Part of a small language model's weights.
Size: 10 layers, 12 heads of 64, 77.1M parameters.
Architecture: RMSNorm before each block, tied embeddings.
Training: a variant of Adam for these matrices, 13785 steps.
Each number is 128 + 32 x the weight over its row's rms, rounded and kept within 0 to 255. Layers, rows and columns count from 0. Numbers have three digits each. The size before them is the row's rms in percent of the matrix's.

# layer 6 MLP down (transposed), 3072x768, rms 0.0328, rows 835-856, columns 0-63
106:095103123108177153087058079100089122158142170146132094122095128144100155113156133103110102161133088116140094158159116110092086121121072122091083157120092111103175119093125153162082080179118131
124:066112122143114156129165189157127110156172134101183078148116110134086125144189065162102116069155090132153130180165063129141144114116169141117094102108106101108197099064150135108106093127168105
092:116146162126137123085090076120134149103108147142166094136088156101133099133106140102139105045115037160126085127142108130105136114124133152176116176150176139125159135132134166128128153128118126
092:061108118140136176166125092163149067123130134111122130129163147156094181107101147186131095087066149114105079095186139109144109108083181120087151160080133133113148106169114135116184110195123109
106:141233140111179116081116126150144163123160143110242142123203155173163154130092162139150100110103107141131116097150113043124077177140153138161176155134113100117087154065147088146164142145152176
092:109175157091104166167074111118157118149112086111127106138137104167092132165138125171102079129139192114095161051094156139165080151149157088086094182175140148083082155096121094171150171151127157
108:153138098114166143123065149132105126109094104151094141117143038091137122115172153158095141095162122098164145129155129186151123068139157112121099151139170127124091087168080139075147132151103138
102:061099056125148123067133103188131128101154066132115125138176102078135121088107129071148168077083122069162150049149106145077195090080174186161165125080149162120114179091166141117173112154110096
095:090112166115164140178090119150093151164149161066140087109174108065113141210091193148100154163107109101166068120147126171144073117108132110130158172137148118156141102108143148106191150102134156
113:090139175151101109071151132085144099136094106160147156142153083130055095098121118096097156154124076160147177109128187137168143126148170128133087093159142131105119177033121112171155040184141176
104:121116125110129131136124121150072141117098121173098147072137115172100093125128108154105108184174125095127129154143122106090083132169107109100165130117123160092095160143094151136131169150132107
077:143134173161106142102155164107108134137167138078103149123133158172154161165055164088163152107105125146118177111090079051150081190113167118116173062168148210139112159143174106137192122117142171
092:127099176094112171129077074163153105112132097115152126156136161202113116194193099126141119116079142107109076132113125193159134091127114176158141100153122167062167115140118129118109216038100134
107:163142154122184100135175074128130135137089133136057155146206126106149116136108245096091133166118093169107193119141124076137117063119049112122160103164152146096103078063101105127132173107131105
090:139095125047103141160149067077183061131148156094106112115115134111178117094087162103133167153084122157167170213127125108111104125121139089144106190120141093139126149132107213136094153074133067
141:149124078144097127112097121187059099112190152166110145151132126094115115136110087111090141125115096157130132160158117117085126145088120151198142147153125096125184105149105178141095135154205141
090:093109121090166122094150086141144116184129100115029199128061143126150109152174084128145130172085180113146178116091088127083151132157170122108119113126117119100110119154111168103106136159163106
096:093130149166095122160156147163191105147104103083158108192081111098162074169146124154123153193208115153107139089140145090145108092152165147147134120142152107122128083174124092190128186081095143
096:109157154110128193134127083145081140116146181170123150046091090132141154134123172134102145160128137178121135134186166110117112125107167165171169157178145147106129140144164140081098104184155113
093:156108068068092170125060186148154110096123125138102093155094125181112107099113084146109063111133089101076111103087129157099107103076230098128122152090147138097075195165053125134150146121116190
096:137138144093132165109079122158101121138163100157122090172128067094114070179132151082127081167130151096187159171170128127126067132154083118095068134075133126142170137153166076139092126109160104
095:155118103150060099116157086184119163119114183126193093144085143132121119126111148065131082125111133096147132135168127150045182185126139165222148086168167097097137135087061099116150120128103056
# layer 6 MLP up, 3072x768, rms 0.0354, rows 836-856, columns 0-63
108:124126175123103138127214173124158106158132110081105058156160089189114104111108100147197170098138124082078162163130144138163158126173099120145103158133173157147159150150117145167104159086119098
098:164091120148096111180116241110078083154209095096130119096158128151115138123147098131109201182087210117137175119129145146153119157169128110094161080082103165126117132169094160168144141099152156
094:093154082143110084080063150102134112108127157146181217094129118102154057145110114092071137124136129137133135120127069115144167125199110128132121084141132086116065131121143126160129172108177097
099:130140170142167102140155095136150165075188145085130136152091121149144079143104116122118150126141184157118119134110118112083146132113121176127145163133131178161131115052152111193114132121129121
096:119146164106251142086169194069104139108176092146177173115150151108144133143096107077136166194187162155096061136139116132129099161139097114093201105103124171146116255165135130158123086126121154
104:159115125128218144145144142143136111096166157121099145122112147156153060139134126139164167168126152163099144099146100112164083088129099154118110105165131112169104124098105064146081182122165133
099:160100164135147148088106150131133116134194103112168144118115147147166143113165174184173153183156129095127114173153143113178111112165125115199109118127129158129086141043117104119139104086153173
100:123141111109055115147166173065086132100115078126090101134118047093172131066127129078171188130125134124015149125056176131111082088183115141104153153104127154154081147130124135138089113142143164
106:139090134133137114141162099124161148079153116139158112126147131113148133136115130094155118151143150087152127136133107143127131150175127113091075170059102096113143074193066153182131124125104177
099:131108163126170160143111137096151185132111115112118135140091148086093095099168128148139149129134152144141156133124130101153133084095082163098210185091122072210118144108131089125106177095158156
087:120161111075177137163127117090161141113131160180159077091190087100129111082178139169137119138169149080114112150122181181087131104134075139117109127092120083117095135114121148133116180123057115
095:116114165187095107077187096173139124109155139131188138153134104151142147036169150070154102128133107132142169156178088063116123155137065150104151142128122074152120124073165116128095138141121133
106:210153148149123165164115139147151046177124155094157095085123153167108191143167154099124100140126083133012131096104130131142126133131101181169143135088112120139155137137133129171097112147126171
093:112115197114106112080090166108142203152128056119141120102210119101100069144057094070178106129120118187100116139093124137079161065169127125142131102114198091126124129094165124170103123170103144
120:157112120108172065137165176102105103127147078130136139139127067183121105086126147137129111108169121182144132165154129106098108199094079157152120130128135153109118115116087164128110174115133121
098:156140151097099155189083192117148148122150189151244074086184104116108096121132119107138152082166156117048123177138125142195161039133111146180144121167173176136119204124141150099135083077100111
098:116160097150115141135097102135143155101121096186115123018165152152114109066111094152117133147147153179085125166133135042123151073156120152076091160116135076160103153112122163110131086112118127
097:147105132139092104078105114105136122176096127128167144126096108104122148169171107076141166117142095091109128141154133193113098126157112074085145105113176099156112142115164114103156084077102107
094:141127154143137132129150117134178076110114129152195136168141158100074159145129111155158188140128136137091105162158084062098057150108105139115115153114169179171133151179162074117167167135080131
099:119103155153152134125135170082123132120077160117154130093125131127102141118119107108182131137155103200116127066102164128127127118127130090155134154153094053121130100072047125179136203156120076
095:118162112084186166154073093064093109120134097157112150122177046101150103148149107177123185104123146161131136114078106184137129142111141133131096071057117165152179117111160152110099176105058171